config.toml
head_dim = 64
norm_place = "post"
init = "trunc"
learning_rate = 0.00145
beta2 = 0.95
weight_decay = 0.17
schedule = "wsd"
decay_fraction = 0.467
batch_tokens = 131072
Each number is 50 + 10 x the weight over the matrix's rms, rounded and kept within 0 to 99. Layers, rows and columns count from 0.

# up: layer 5 MLP up, 896x224, rms 0.0579, rows 824-854, columns 0-111
# down: layer 5 MLP down (transposed), 896x224, rms 0.0498, rows 824-854, columns 0-111
up824:46 43 42 52 35 51 48 51 46 52 53 41 47 61 57 53 48 46 71 49 51 55 58 48 54 62 53 40 34 49 43 53 54 51 50 41 39 52 45 26 56 55 46 53 61 33 40 47 53 52 46 50 52 58 53 50 64 61 56 52 51 42 60 43 52 40 41 58 60 51 54 52 49 34 40 56 49 28 33 33 47 67 55 56 58 37 44 55 36 45 48 39 61 48 52 58 62 53 49 46 41 63 57 44 42 51 75 39 40 51 60 33
down824:48 41 53 40 47 49 60 52 58 42 56 47 38 64 56 48 34 67 66 35 42 60 46 60 63 56 65 57 42 47 52 54 41 50 47 54 60 44 40 50 53 42 55 52 72 62 51 57 66 61 48 50 32 67 46 56 62 51 47 43 48 60 65 46 51 56 36 54 76 36 42 49 43 46 40 41 75 38 50 41 35 50 63 68 58 44 41 57 48 56 63 66 34 56 57 39 43 46 56 55 32 50 59 56 36 56 75 41 50 44 63 73
up825:54 35 66 53 53 45 51 65 56 37 78 40 58 41 68 66 45 42 43 48 29 62 79 24 61 44 59 39 56 40 46 47 50 82 47 44 43 65 54 62 31 51 57 48 50 56 38 21 66 74 68 56 46 37 55 70 52 36 27 33 63 48 45 51 54 49 49 28 71 49 63 49 63 41 37 60 63 59 42 57 55 29 62 39 48 38 49 49 52 44 56 50 50 46 54 44 59 65 48 54 52 52 55 66 47 57 29 49 38 55 42 54
down825:33 83 65 49 37 58 42 37 62 54 51 40 66 54 44 41 34 53 46 56 54 50 62 75 60 38 40 49 36 45 62 60 49 46 69 45 58 54 79 60 49 56 30 42 47 57 40 69 37 52 40 51 38 51 62 54 53 47 52 49 40 52 38 46 42 35 57 46 37 59 31 42 44 77 70 42 53 68 21 31 58 36 65 63 66 55 34 47 45 22 46 59 53 69 71 39 52 42 50 42 59 60 54 46 55 24 55 47 48 40 34 53
up826:49 47 49 42 50 71 49 58 42 53 58 40 36 49 55 54 42 59 60 44 54 50 59 40 56 51 54 49 44 66 53 35 45 55 52 45 56 35 55 46 63 64 49 46 33 49 51 55 57 48 42 36 49 42 63 47 52 45 36 60 57 44 55 54 50 48 61 56 32 53 43 51 55 45 42 38 38 53 49 47 41 63 57 64 49 51 54 51 44 46 47 47 47 43 45 60 44 50 49 41 49 49 50 53 52 33 52 53 68 43 42 49
down826:48 50 44 59 42 58 59 53 48 54 51 56 49 49 46 51 48 47 38 65 49 53 65 37 64 45 61 63 59 64 48 45 51 46 54 44 59 43 59 57 60 50 41 56 49 48 55 44 49 50 49 41 52 36 58 52 42 49 35 46 35 58 43 48 47 35 62 58 41 52 51 51 37 53 33 41 41 59 39 59 49 51 47 48 51 56 46 48 61 28 65 49 65 46 50 36 46 67 56 55 56 64 55 49 40 39 48 46 58 42 53 51
up827:70 73 42 33 64 71 02 78 58 58 56 78 67 41 61 63 49 69 57 45 41 50 53 51 64 31 35 49 29 53 14 39 19 62 54 19 54 55 41 59 61 39 34 39 67 49 39 52 44 59 79 54 33 49 31 63 54 45 34 45 61 62 69 57 33 47 61 57 27 14 01 99 30 36 62 55 46 25 68 53 59 66 64 64 43 69 47 59 11 64 73 18 55 50 91 39 68 07 74 45 38 50 60 62 23 45 57 58 62 59 83 52
down827:09 10 68 64 55 39 60 31 33 59 45 14 61 51 36 42 31 52 53 51 62 45 40 50 24 57 73 65 75 45 76 63 54 29 19 79 21 52 51 54 41 67 69 85 49 55 33 56 64 49 24 39 69 41 74 57 52 61 66 65 48 39 32 47 71 45 59 30 49 53 69 37 71 66 44 47 65 84 39 53 47 44 33 47 40 36 62 53 99 37 44 64 32 40 34 50 34 76 35 61 57 56 52 60 99 67 46 38 46 53 37 39
up828:52 43 38 43 46 48 48 50 70 43 29 57 66 48 44 55 52 60 51 45 55 50 50 48 55 45 44 45 61 58 46 65 55 39 47 50 44 59 49 51 54 43 70 50 56 41 71 44 46 66 39 58 49 56 40 45 58 44 66 37 53 55 34 56 48 48 49 35 52 42 62 55 52 56 66 66 43 46 54 41 46 54 58 57 55 53 28 47 63 66 50 54 50 42 54 45 42 58 63 52 63 53 34 54 54 56 31 57 39 45 26 46
down828:39 43 41 60 46 43 45 66 42 34 40 48 44 39 53 52 45 62 63 41 58 37 56 34 54 32 48 56 53 43 40 48 58 58 41 40 45 64 62 65 42 60 31 25 59 43 49 51 48 53 48 46 60 57 47 49 39 43 62 69 55 39 51 43 62 47 47 45 47 40 43 47 55 63 38 69 55 51 50 49 33 28 48 57 60 65 46 26 41 51 55 54 43 51 42 56 38 57 45 65 51 46 36 64 41 56 39 58 28 42 52 46
up829:42 50 51 49 59 43 57 47 53 53 50 55 46 37 54 52 40 57 55 39 49 44 41 52 40 54 35 51 28 30 47 48 43 53 38 60 58 54 54 65 53 43 58 57 52 31 45 48 52 58 66 58 66 56 22 39 66 54 53 45 46 42 48 56 36 50 49 34 48 22 45 65 49 47 56 52 48 52 57 63 45 49 39 63 57 64 45 79 27 60 83 32 51 31 35 51 58 30 51 39 70 53 54 56 56 60 53 38 39 55 33 43
down829:42 74 46 48 51 56 50 38 40 47 46 52 31 48 55 46 25 32 36 57 59 31 46 47 38 42 53 42 53 58 45 50 55 45 52 43 56 45 71 47 56 48 56 61 41 55 58 39 55 29 66 54 56 58 37 53 52 63 27 64 42 45 26 71 49 54 58 53 51 78 36 44 68 52 49 46 59 60 44 49 41 46 49 53 49 59 46 69 58 59 62 49 34 49 46 57 58 34 56 45 48 32 57 40 44 55 53 58 43 53 50 42
up830:47 42 48 23 43 64 63 59 51 32 62 45 50 34 30 37 45 50 45 34 62 54 51 33 37 68 55 56 47 55 65 68 47 48 34 48 57 46 70 35 60 59 57 37 41 46 45 73 56 64 38 38 46 67 60 48 45 59 44 50 55 19 31 57 51 45 46 25 68 30 52 61 51 46 41 54 38 46 50 35 64 43 49 48 39 50 68 46 51 41 52 40 74 85 57 62 54 57 45 58 64 58 56 64 39 51 43 52 74 48 60 43
down830:60 51 72 36 59 41 41 38 34 54 54 40 39 51 73 28 41 54 45 54 40 52 55 57 55 51 40 42 54 44 55 59 43 43 61 39 72 49 40 51 57 50 34 67 51 44 20 40 51 55 53 52 39 59 35 36 63 32 50 51 40 79 60 54 60 69 43 64 54 44 60 58 47 43 43 59 49 59 55 68 48 40 40 66 62 45 40 57 57 45 34 53 59 54 50 46 47 56 46 56 48 65 38 40 64 49 38 61 46 55 50 32
up831:45 58 26 40 68 55 44 51 47 51 49 44 29 62 59 61 59 53 37 47 45 29 37 52 49 65 75 61 34 50 61 45 40 56 47 45 51 39 65 65 64 49 37 50 50 44 55 50 63 70 51 48 56 60 60 55 35 76 56 48 47 46 57 63 56 45 58 36 45 40 42 44 54 62 32 44 59 62 42 42 43 42 52 47 50 50 33 43 55 32 30 57 47 54 55 54 50 44 54 56 55 68 61 49 43 54 23 50 59 44 65 57
down831:44 54 45 58 76 34 51 54 51 56 45 63 77 56 42 55 35 21 52 35 65 50 49 42 58 59 28 45 44 39 60 56 27 22 64 62 52 48 37 54 54 48 47 57 32 49 55 62 39 53 40 34 51 37 56 79 48 53 57 44 38 44 56 59 43 52 66 75 39 53 69 48 52 53 44 39 45 54 60 49 38 58 53 54 64 50 41 75 15 61 51 54 67 52 56 37 71 46 48 54 52 42 63 47 62 73 68 36 48 44 42 46
up832:52 48 50 59 61 58 43 61 53 54 51 56 55 44 49 45 59 54 59 61 63 48 61 54 56 38 42 48 56 43 45 44 45 41 68 55 54 45 66 44 55 48 40 56 35 36 49 57 55 46 39 41 58 36 39 37 55 52 52 42 46 55 35 48 46 61 47 42 54 35 53 49 59 57 41 46 58 65 42 28 50 61 60 58 34 60 38 60 68 49 38 68 45 24 50 55 36 55 43 45 51 59 63 66 45 66 43 49 46 47 49 44
down832:49 46 35 39 41 42 55 52 41 55 39 53 43 55 51 50 37 61 33 32 60 58 49 39 56 55 46 40 44 51 64 45 53 50 41 40 48 55 49 56 57 30 55 36 68 53 54 45 41 52 33 44 49 35 41 38 56 51 46 56 54 61 50 61 56 42 50 34 59 57 50 48 41 34 67 64 51 58 47 58 56 31 63 62 48 48 54 28 47 46 47 55 44 61 58 59 29 29 47 59 29 69 60 50 76 49 48 57 50 58 54 68
up833:42 65 36 66 51 66 54 68 53 23 22 59 52 37 64 20 45 37 43 53 38 44 36 72 39 49 43 46 50 48 27 48 72 41 31 71 48 50 38 54 81 58 52 56 56 56 37 44 38 46 48 47 60 57 56 43 52 39 71 36 41 57 46 59 58 56 51 40 51 38 62 65 44 53 57 59 45 69 53 71 49 67 34 45 64 50 59 53 54 75 50 59 35 60 70 59 58 49 56 62 36 47 53 44 34 43 63 49 58 53 34 28
down833:52 39 58 55 63 46 35 30 42 56 71 40 45 48 44 44 36 52 38 28 39 46 53 47 39 48 65 54 57 53 64 63 48 54 64 61 61 39 44 55 49 34 46 43 34 47 50 43 63 44 59 46 34 53 44 43 73 41 46 69 60 40 32 59 48 46 46 39 53 63 35 39 45 36 49 45 45 46 31 34 63 69 53 46 50 43 47 65 63 42 49 41 44 44 52 49 60 53 38 44 31 39 42 68 46 37 50 56 65 40 62 54
up834:39 37 46 52 65 58 57 65 66 54 55 55 53 60 61 50 52 63 41 50 38 62 58 44 52 38 50 51 48 52 51 37 55 56 59 48 64 48 49 45 57 44 40 49 45 45 52 55 44 49 57 60 49 55 47 55 52 50 48 43 36 64 52 54 49 43 64 59 55 51 46 50 38 65 52 48 52 53 52 57 49 47 68 55 73 48 47 37 34 46 50 41 49 50 52 35 54 46 34 50 31 46 44 45 41 57 62 22 54 35 52 52
down834:40 59 39 49 57 56 67 43 60 51 53 48 33 55 72 43 64 45 51 47 46 60 43 53 45 43 49 57 57 51 52 36 43 49 53 57 78 59 38 51 64 35 46 55 45 40 51 69 54 55 60 51 43 51 46 56 59 48 61 41 58 69 48 32 41 47 48 44 56 32 54 61 55 47 51 61 44 46 43 40 46 48 29 54 52 54 49 45 46 49 46 59 56 54 34 53 61 68 43 46 38 63 42 38 41 55 46 45 59 47 51 57
up835:52 48 61 47 68 64 62 37 42 47 64 51 52 54 60 40 44 56 70 59 57 49 67 61 37 62 74 52 49 62 75 44 45 42 52 53 56 36 60 23 64 58 55 44 58 51 60 44 42 41 45 35 57 55 41 55 86 44 48 61 62 27 47 42 48 50 37 45 55 60 77 58 44 50 49 56 49 31 45 44 36 64 60 40 48 29 69 51 44 40 55 47 62 44 45 47 39 56 27 55 63 62 88 46 59 42 78 76 79 52 41 33
down835:55 55 64 47 39 61 38 57 61 54 40 51 45 52 37 47 46 55 72 44 46 54 57 48 46 57 65 41 51 34 51 59 56 46 42 62 58 49 55 45 61 61 31 44 37 28 30 45 50 55 53 36 56 59 57 62 55 42 62 49 61 53 44 36 63 23 79 40 50 44 49 51 46 35 56 60 40 75 51 35 74 56 55 62 74 41 46 65 50 45 63 36 39 54 61 37 38 44 41 56 43 57 24 55 63 40 51 43 62 66 35 51
up836:46 44 64 42 39 54 34 51 55 52 70 25 58 33 48 61 40 50 52 30 52 53 47 39 49 54 62 48 63 52 62 62 52 52 65 51 55 64 61 54 53 48 45 48 46 47 65 51 69 62 54 58 37 50 36 56 37 54 50 78 57 16 54 43 42 81 46 49 57 61 56 67 52 56 52 53 52 58 56 35 38 45 64 29 40 47 36 37 44 59 47 63 66 50 60 49 33 41 63 64 30 57 37 63 54 50 62 38 69 51 47 55
down836:39 48 60 53 38 31 42 46 50 61 50 74 46 33 71 42 56 71 51 39 65 51 50 39 58 50 34 49 41 56 38 48 49 49 38 43 58 65 40 38 59 74 26 51 59 60 58 56 56 50 49 29 55 57 63 34 56 49 46 50 60 60 32 55 67 43 41 57 55 63 33 57 64 53 67 59 55 59 47 54 60 51 40 47 22 49 39 53 58 59 53 45 34 63 57 62 46 55 41 42 55 43 40 41 41 40 45 56 42 47 66 35
up837:46 46 49 46 52 37 49 60 59 33 54 45 69 59 53 56 46 61 70 23 44 56 48 39 59 44 32 47 66 51 44 59 41 59 73 57 46 54 55 57 48 51 53 55 32 63 41 42 36 65 35 48 64 49 51 36 57 50 36 43 44 37 39 42 50 45 55 52 68 54 40 50 50 51 44 46 38 37 41 42 54 50 41 60 41 45 43 44 72 64 51 49 50 38 53 58 70 56 66 59 56 50 56 33 53 47 59 13 37 49 50 50
down837:43 66 48 49 52 44 46 45 28 48 50 57 43 55 44 45 48 36 50 54 53 46 37 61 37 57 57 55 28 58 65 52 61 66 47 53 40 46 56 37 52 54 38 36 57 38 52 64 41 40 62 75 57 52 51 44 52 55 57 64 47 61 44 71 46 55 57 50 51 64 69 30 61 65 68 19 67 62 52 53 54 46 61 61 57 68 44 59 50 33 57 50 51 70 32 34 50 33 54 36 36 35 33 43 51 49 70 49 64 53 27 41
up838:56 50 64 43 47 58 50 66 57 36 56 45 46 65 60 49 62 48 39 59 41 45 36 41 51 64 49 40 78 55 52 64 34 56 60 40 43 37 51 50 35 42 64 59 61 44 65 48 35 27 44 78 42 55 37 63 52 49 33 21 47 37 58 51 39 35 38 51 56 56 59 67 50 33 56 61 41 61 54 49 57 52 46 47 38 59 61 45 38 62 46 69 59 39 54 54 67 45 66 72 51 35 42 66 64 68 67 50 59 50 55 34
down838:52 46 46 29 46 61 45 47 63 43 52 30 64 62 54 67 51 58 42 66 49 39 48 44 57 47 42 41 35 70 45 49 54 43 38 54 71 28 61 55 26 41 68 38 54 72 64 51 51 52 31 35 47 46 35 49 52 55 48 71 46 24 26 46 56 36 59 32 49 38 40 59 55 33 46 43 48 57 64 49 52 46 58 69 54 41 43 34 52 57 45 30 51 52 58 55 55 47 58 38 53 60 60 41 38 51 54 46 31 53 50 48
up839:40 56 59 51 53 51 58 22 50 72 42 32 54 48 50 44 62 41 41 61 37 63 46 48 41 52 38 46 51 48 62 39 56 60 51 38 53 65 62 40 59 66 54 43 36 46 55 46 66 68 51 53 56 49 48 53 43 51 60 58 46 68 63 57 45 34 38 59 61 58 63 32 57 39 63 35 55 51 59 48 54 37 48 32 61 47 44 46 35 44 47 53 57 73 49 45 43 49 62 43 43 47 58 62 58 47 43 66 50 55 46 45
down839:46 54 51 34 46 42 55 55 48 56 51 62 49 58 46 46 64 59 54 65 62 40 46 57 49 63 77 57 57 45 52 38 47 42 57 67 55 37 51 38 21 40 41 59 50 59 38 48 45 42 53 44 62 47 55 77 46 68 58 71 34 26 45 58 30 58 34 22 47 55 73 52 52 59 43 36 61 59 50 52 54 55 40 54 53 57 70 61 52 47 48 45 52 52 49 43 40 61 52 52 52 50 44 46 50 72 28 54 67 38 38 50
up840:50 54 46 51 65 50 60 45 58 73 53 41 56 79 44 23 59 65 53 48 46 50 48 76 36 69 51 53 54 72 60 70 36 58 63 65 57 43 55 52 22 54 40 47 46 32 61 43 62 52 47 56 66 46 54 49 55 37 40 45 49 55 49 53 49 48 44 47 46 64 70 44 53 53 34 67 65 50 44 53 41 48 60 66 44 57 63 47 51 46 55 48 59 69 32 63 54 68 45 68 38 50 30 63 55 44 59 30 48 48 40 47
down840:37 53 57 67 66 57 57 51 38 49 67 47 55 54 53 46 54 40 65 52 51 38 51 44 40 49 38 41 51 74 51 41 49 49 38 38 63 45 60 56 68 47 21 44 47 48 38 53 70 54 49 41 46 48 53 43 78 48 51 39 78 45 55 44 36 15 57 41 58 68 40 32 51 50 42 62 50 48 38 43 63 50 47 47 38 51 54 60 45 45 50 37 46 48 49 42 34 53 53 35 54 65 42 45 40 53 52 26 46 48 48 64
up841:54 55 51 59 44 68 44 44 56 46 48 41 55 39 38 59 46 63 47 34 74 46 53 31 62 42 53 43 31 56 44 36 46 56 54 55 60 40 62 37 57 55 48 34 61 35 44 63 58 55 64 40 47 53 41 46 33 57 54 52 61 51 53 58 55 44 57 55 37 52 40 57 64 26 75 43 54 42 55 38 48 38 69 51 46 53 50 40 42 56 45 61 54 30 38 61 39 48 46 50 37 52 50 40 55 51 56 55 53 53 58 46
down841:45 61 44 58 50 62 65 38 45 55 59 43 57 52 42 47 39 33 51 44 65 64 26 48 49 53 57 32 39 36 40 52 30 52 14 41 56 35 48 53 46 59 45 35 47 53 62 64 62 56 65 39 62 46 53 54 41 45 43 45 50 47 68 39 54 45 51 41 46 59 46 58 49 48 49 68 58 58 43 57 39 58 64 47 25 74 43 48 49 57 58 54 54 59 71 31 55 49 48 21 33 46 49 37 47 50 64 49 73 55 52 58
up842:46 41 37 30 48 30 46 33 60 34 59 46 29 55 38 39 50 65 42 46 59 60 58 68 33 52 53 42 62 72 52 55 78 39 61 72 61 64 56 34 44 50 57 57 49 58 69 58 54 53 47 36 47 41 58 44 38 53 42 56 52 30 46 35 51 65 54 55 69 55 65 53 48 41 66 53 50 66 54 67 52 55 40 48 48 63 43 61 74 41 59 70 49 49 59 61 58 41 69 57 57 72 36 54 49 59 70 46 59 49 51 53
down842:54 49 36 41 55 51 47 41 59 71 44 39 57 41 46 57 59 58 56 54 44 61 66 46 69 44 67 58 44 50 45 37 48 61 58 38 59 47 56 53 60 52 45 50 60 27 42 47 38 25 58 71 47 38 57 64 52 53 27 53 60 73 35 50 66 39 51 58 58 35 64 40 51 44 60 42 46 77 45 52 57 62 46 59 51 33 49 42 74 44 56 29 47 41 56 35 65 38 59 59 75 32 43 41 60 51 62 59 53 40 64 52
up843:48 36 56 55 55 61 46 31 54 47 51 46 43 44 55 51 52 56 44 48 46 35 61 59 59 55 43 47 57 46 60 48 64 40 53 45 51 53 55 50 51 33 47 57 33 34 48 47 45 46 74 59 43 48 38 40 47 61 47 65 49 53 54 48 17 50 41 31 51 27 43 58 52 52 57 32 49 54 49 67 47 35 50 55 38 62 66 49 45 46 45 47 43 40 48 54 45 50 41 68 47 50 38 63 55 48 41 40 44 47 46 56
down843:45 52 46 51 35 58 48 44 44 56 45 66 44 56 47 64 38 50 52 62 61 37 64 56 41 56 62 63 51 55 50 62 33 33 38 53 45 56 57 50 48 35 53 49 41 55 65 43 47 36 51 38 59 47 53 57 45 44 45 47 44 61 52 44 35 44 47 39 42 75 59 53 46 63 27 41 67 33 59 59 52 50 48 56 52 54 47 59 46 58 56 51 58 45 67 46 47 57 61 45 44 39 46 39 49 53 63 56 70 56 37 51
up844:59 60 72 45 48 46 45 41 53 37 61 43 73 52 43 50 52 41 51 54 61 59 52 39 60 55 45 68 57 39 42 45 47 45 34 55 65 58 48 65 61 37 50 56 59 43 63 40 45 52 46 66 54 33 32 53 26 62 46 43 48 56 59 51 59 37 51 56 44 49 47 65 48 51 50 55 43 39 56 58 38 54 53 34 24 62 52 48 47 57 46 54 56 47 42 43 57 42 43 59 62 50 55 33 39 18 58 61 51 34 49 46
down844:58 49 63 35 65 40 54 40 34 55 48 52 38 54 61 53 38 61 39 58 49 59 40 45 58 60 48 45 55 56 52 46 49 46 59 43 52 41 39 44 44 65 39 44 64 51 59 36 42 50 44 43 29 50 49 39 61 51 40 60 34 49 48 49 54 61 44 55 57 56 44 46 53 40 67 60 70 48 40 28 57 56 46 47 56 48 52 62 65 39 54 57 27 41 52 56 53 45 53 41 50 44 43 41 41 49 64 45 32 70 47 50
up845:61 54 48 60 49 53 56 48 53 53 60 54 52 48 55 45 41 69 66 53 43 35 56 41 46 64 67 49 54 46 38 40 44 53 46 65 37 49 63 41 56 58 50 43 29 59 57 52 54 52 54 65 47 58 64 52 45 34 46 57 42 54 29 29 37 52 50 71 59 53 42 62 49 57 37 60 52 52 46 56 60 45 56 55 50 49 49 57 44 54 61 57 41 54 43 40 52 39 56 46 43 53 55 58 43 31 37 41 59 55 35 40
down845:57 44 47 42 50 29 40 37 45 67 40 34 46 38 66 44 40 41 53 43 42 40 57 55 55 34 61 63 48 53 48 57 33 49 55 47 66 39 50 61 42 48 49 66 56 57 47 43 42 56 38 36 48 44 42 46 61 58 39 50 51 50 57 59 47 48 51 66 34 42 39 50 47 53 69 62 54 37 71 53 35 55 34 39 64 42 37 43 48 60 50 66 56 38 31 23 53 60 60 49 45 65 59 44 43 67 62 48 42 48 63 46
up846:40 50 34 41 37 45 49 42 41 47 49 36 49 55 42 64 61 60 63 63 50 49 52 47 52 54 52 44 64 45 39 43 59 54 37 46 43 47 50 44 38 55 47 42 41 55 55 57 60 62 55 47 57 43 48 46 52 55 51 37 40 49 43 44 35 44 46 45 46 51 48 48 59 45 70 44 51 66 59 60 56 54 54 53 51 33 50 48 28 54 47 38 41 56 64 63 37 45 56 55 36 51 50 61 51 46 40 46 45 33 55 76
down846:59 39 71 38 52 42 50 39 68 43 46 51 39 45 36 43 55 46 48 48 46 49 48 49 45 66 58 43 58 42 56 53 37 46 36 40 45 48 37 44 59 53 48 55 28 49 56 57 56 47 45 39 41 47 47 35 54 60 62 44 54 35 40 47 53 57 64 35 62 50 55 32 46 54 54 54 59 41 35 54 47 51 48 39 57 61 55 51 48 59 55 43 55 55 51 44 52 52 49 50 33 49 56 48 54 33 41 46 49 21 48 49
up847:42 47 27 55 69 26 48 55 47 60 43 45 48 44 58 59 55 68 39 42 44 54 51 64 59 45 51 44 60 48 22 68 48 29 42 46 60 50 48 59 46 35 40 56 50 57 56 59 57 63 47 51 60 38 50 51 41 71 49 79 54 38 36 44 55 29 45 46 43 59 53 55 57 68 50 59 54 35 35 52 36 56 39 59 44 46 48 65 52 66 55 37 57 51 16 66 33 33 55 46 46 54 40 54 43 37 34 43 68 69 45 66
down847:50 46 63 55 49 55 45 56 62 22 39 47 52 67 41 42 53 32 45 48 48 31 73 45 51 62 68 51 62 56 43 60 60 51 58 41 60 36 61 56 51 47 51 56 51 56 50 55 30 66 56 60 41 63 34 23 57 42 41 48 45 42 44 54 54 46 59 38 37 75 40 49 52 49 36 46 55 50 58 60 33 54 61 54 71 43 55 52 48 57 49 63 47 45 43 62 50 47 49 40 47 69 46 53 48 48 28 56 66 36 59 46
up848:47 57 29 37 49 50 33 67 59 45 35 57 55 63 50 63 53 40 45 48 51 61 41 41 57 35 47 47 57 75 54 58 41 44 50 72 45 52 57 62 57 48 56 59 43 55 43 57 50 50 54 49 56 55 43 34 48 67 51 37 45 43 49 51 60 51 60 67 51 57 41 34 53 54 46 35 54 61 48 49 51 65 45 59 32 41 53 52 47 45 45 39 72 41 47 52 40 59 40 54 53 53 70 36 51 44 38 54 53 42 37 48
down848:52 48 84 38 49 54 47 57 56 58 49 48 36 36 55 50 53 58 54 54 60 44 52 41 45 42 69 53 56 56 33 46 49 53 42 31 52 56 49 48 61 44 45 53 59 55 52 35 45 46 44 59 44 39 53 56 57 43 39 62 61 35 51 57 48 39 36 36 53 47 43 58 50 47 57 48 36 55 73 64 52 46 57 51 45 49 56 46 48 43 55 57 49 50 65 54 52 57 54 44 54 44 56 52 58 68 35 62 51 50 28 33
up849:48 45 62 69 49 57 59 64 34 39 63 44 50 62 56 49 67 51 62 62 56 44 56 59 42 48 58 47 54 59 39 42 34 40 50 32 39 68 47 48 51 46 58 54 52 57 66 58 36 51 49 62 50 58 44 44 56 68 53 53 53 33 66 47 46 54 51 55 47 53 43 53 54 60 43 56 64 78 47 64 37 54 62 52 73 70 60 47 58 55 40 42 45 43 48 49 53 53 60 50 44 61 41 45 62 41 48 39 35 55 61 54
down849:61 41 35 55 54 49 36 40 53 55 62 37 70 38 44 47 43 49 64 46 67 40 53 47 39 84 60 44 56 65 34 54 51 40 46 46 53 50 48 50 37 55 54 30 63 43 62 61 46 59 48 60 50 37 49 43 45 57 48 52 43 54 50 49 67 54 47 52 45 50 48 48 37 39 53 43 48 52 53 59 55 60 53 69 36 45 61 54 46 62 54 36 41 55 49 36 51 51 42 60 23 56 59 57 49 58 49 50 38 36 58 40
up850:33 44 64 37 46 51 49 51 44 40 35 47 50 27 50 57 37 42 51 49 63 62 63 46 36 76 54 42 63 63 50 63 42 67 51 55 59 56 57 67 46 60 50 76 49 45 49 71 59 61 56 49 66 62 46 53 45 49 64 63 50 62 65 41 65 47 50 63 40 71 64 63 49 40 68 39 52 69 35 53 38 59 38 58 44 44 57 41 56 56 38 70 56 67 58 34 35 54 48 56 26 57 54 57 51 54 29 31 39 32 51 34
down850:36 39 37 47 66 46 44 43 56 35 44 56 49 40 74 57 56 51 42 33 67 36 50 44 48 41 50 48 50 45 51 44 36 49 46 40 56 34 29 43 46 60 55 59 47 58 50 42 52 55 43 36 53 36 51 45 52 35 59 41 46 36 36 65 58 37 55 64 43 56 45 52 57 44 61 37 47 58 50 55 55 52 55 41 66 36 64 35 37 38 32 44 53 54 76 52 74 55 63 59 52 53 54 36 57 59 60 40 62 51 60 63
up851:46 48 53 67 62 56 48 54 44 46 59 61 66 57 51 65 23 47 38 59 26 54 57 57 48 54 43 60 32 54 42 45 33 44 67 53 48 32 64 37 48 44 56 59 37 48 47 65 55 32 56 49 66 37 60 78 39 75 38 49 57 38 49 57 51 45 55 46 48 45 60 62 37 44 45 19 48 54 49 29 39 41 42 51 47 61 58 49 62 36 48 61 52 53 64 53 44 26 44 43 40 44 56 37 58 47 43 43 49 66 73 38
down851:46 48 35 52 35 44 55 37 30 36 35 42 42 46 42 61 54 66 69 34 58 71 47 55 56 50 47 55 52 51 44 59 57 53 53 59 52 59 54 39 48 64 41 71 56 45 54 56 65 40 33 43 50 46 47 61 50 46 72 54 61 52 61 76 42 53 41 62 64 57 45 66 52 41 51 61 58 38 55 38 52 51 40 68 62 27 66 51 35 38 61 48 27 61 51 29 28 66 63 63 58 38 43 43 56 62 61 28 58 59 52 67
up852:51 43 36 53 54 53 51 50 59 53 51 55 50 49 52 58 50 48 44 60 42 39 56 54 37 50 61 54 45 40 55 51 45 71 54 49 51 48 45 36 61 46 38 52 45 47 45 47 57 44 53 41 49 51 37 43 49 52 54 65 45 52 56 44 51 47 51 48 43 53 43 43 50 48 42 58 53 59 36 53 50 42 51 39 45 35 53 44 51 79 53 52 58 38 44 35 55 46 51 43 43 54 44 48 55 42 54 53 57 48 36 42
down852:50 46 40 53 45 45 64 47 47 47 54 40 48 27 44 36 65 55 49 46 48 47 59 55 41 55 55 63 43 48 50 34 44 54 47 50 56 74 45 33 55 50 60 54 45 50 49 52 43 40 47 52 51 61 38 50 39 42 49 55 41 58 63 58 45 49 62 48 55 48 56 61 51 51 45 52 57 53 43 57 48 62 32 55 41 41 56 65 64 50 52 59 43 49 36 50 49 49 62 47 35 55 44 43 52 57 40 59 63 48 40 56
up853:53 43 54 49 55 48 51 61 53 46 42 50 58 58 54 49 52 52 59 43 55 50 47 47 51 43 50 51 57 52 48 54 48 56 47 55 49 56 52 47 59 66 70 52 50 41 50 59 46 49 61 51 42 51 52 50 58 51 49 58 52 49 59 53 53 48 50 62 47 52 44 47 48 39 47 53 48 51 45 45 49 46 52 47 50 60 48 45 49 55 48 46 49 51 50 66 56 49 41 50 44 60 54 45 53 56 48 49 51 57 47 45
down853:55 55 40 50 56 40 52 53 54 59 55 42 43 48 41 50 49 53 45 57 60 55 57 57 42 53 42 44 62 44 53 60 49 56 58 48 47 54 48 49 45 56 46 55 44 43 51 45 45 42 54 44 62 59 55 46 42 51 54 48 45 44 44 50 50 48 46 43 51 49 45 56 52 54 52 56 47 62 44 49 64 56 47 52 53 41 50 48 44 53 53 50 48 46 45 56 31 63 48 58 49 51 48 51 52 53 48 52 43 49 52 55
up854:48 47 46 42 47 49 65 55 43 56 41 33 42 47 57 24 41 52 50 79 38 51 64 54 58 49 40 43 56 63 43 41 59 61 60 49 51 54 49 46 48 60 61 53 41 36 37 54 52 50 48 55 43 52 33 51 46 59 51 47 51 45 39 56 37 50 48 48 43 70 67 48 32 57 43 68 64 52 44 49 52 40 63 52 55 47 49 53 49 46 55 51 54 34 38 60 42 41 53 30 65 62 55 46 45 51 48 46 52 30 20 59
down854:49 70 54 46 72 45 61 35 48 53 47 44 48 44 71 37 41 66 47 43 41 40 46 45 61 45 41 43 50 54 52 53 62 44 47 43 73 63 45 36 30 63 32 50 45 52 60 50 42 66 49 46 50 48 45 60 61 64 38 42 42 37 43 65 56 60 51 60 49 48 56 47 55 35 64 59 58 51 65 46 40 56 54 52 49 42 54 44 39 65 65 49 64 44 53 45 52 57 45 42 44 42 36 40 61 49 51 53 30 46 45 48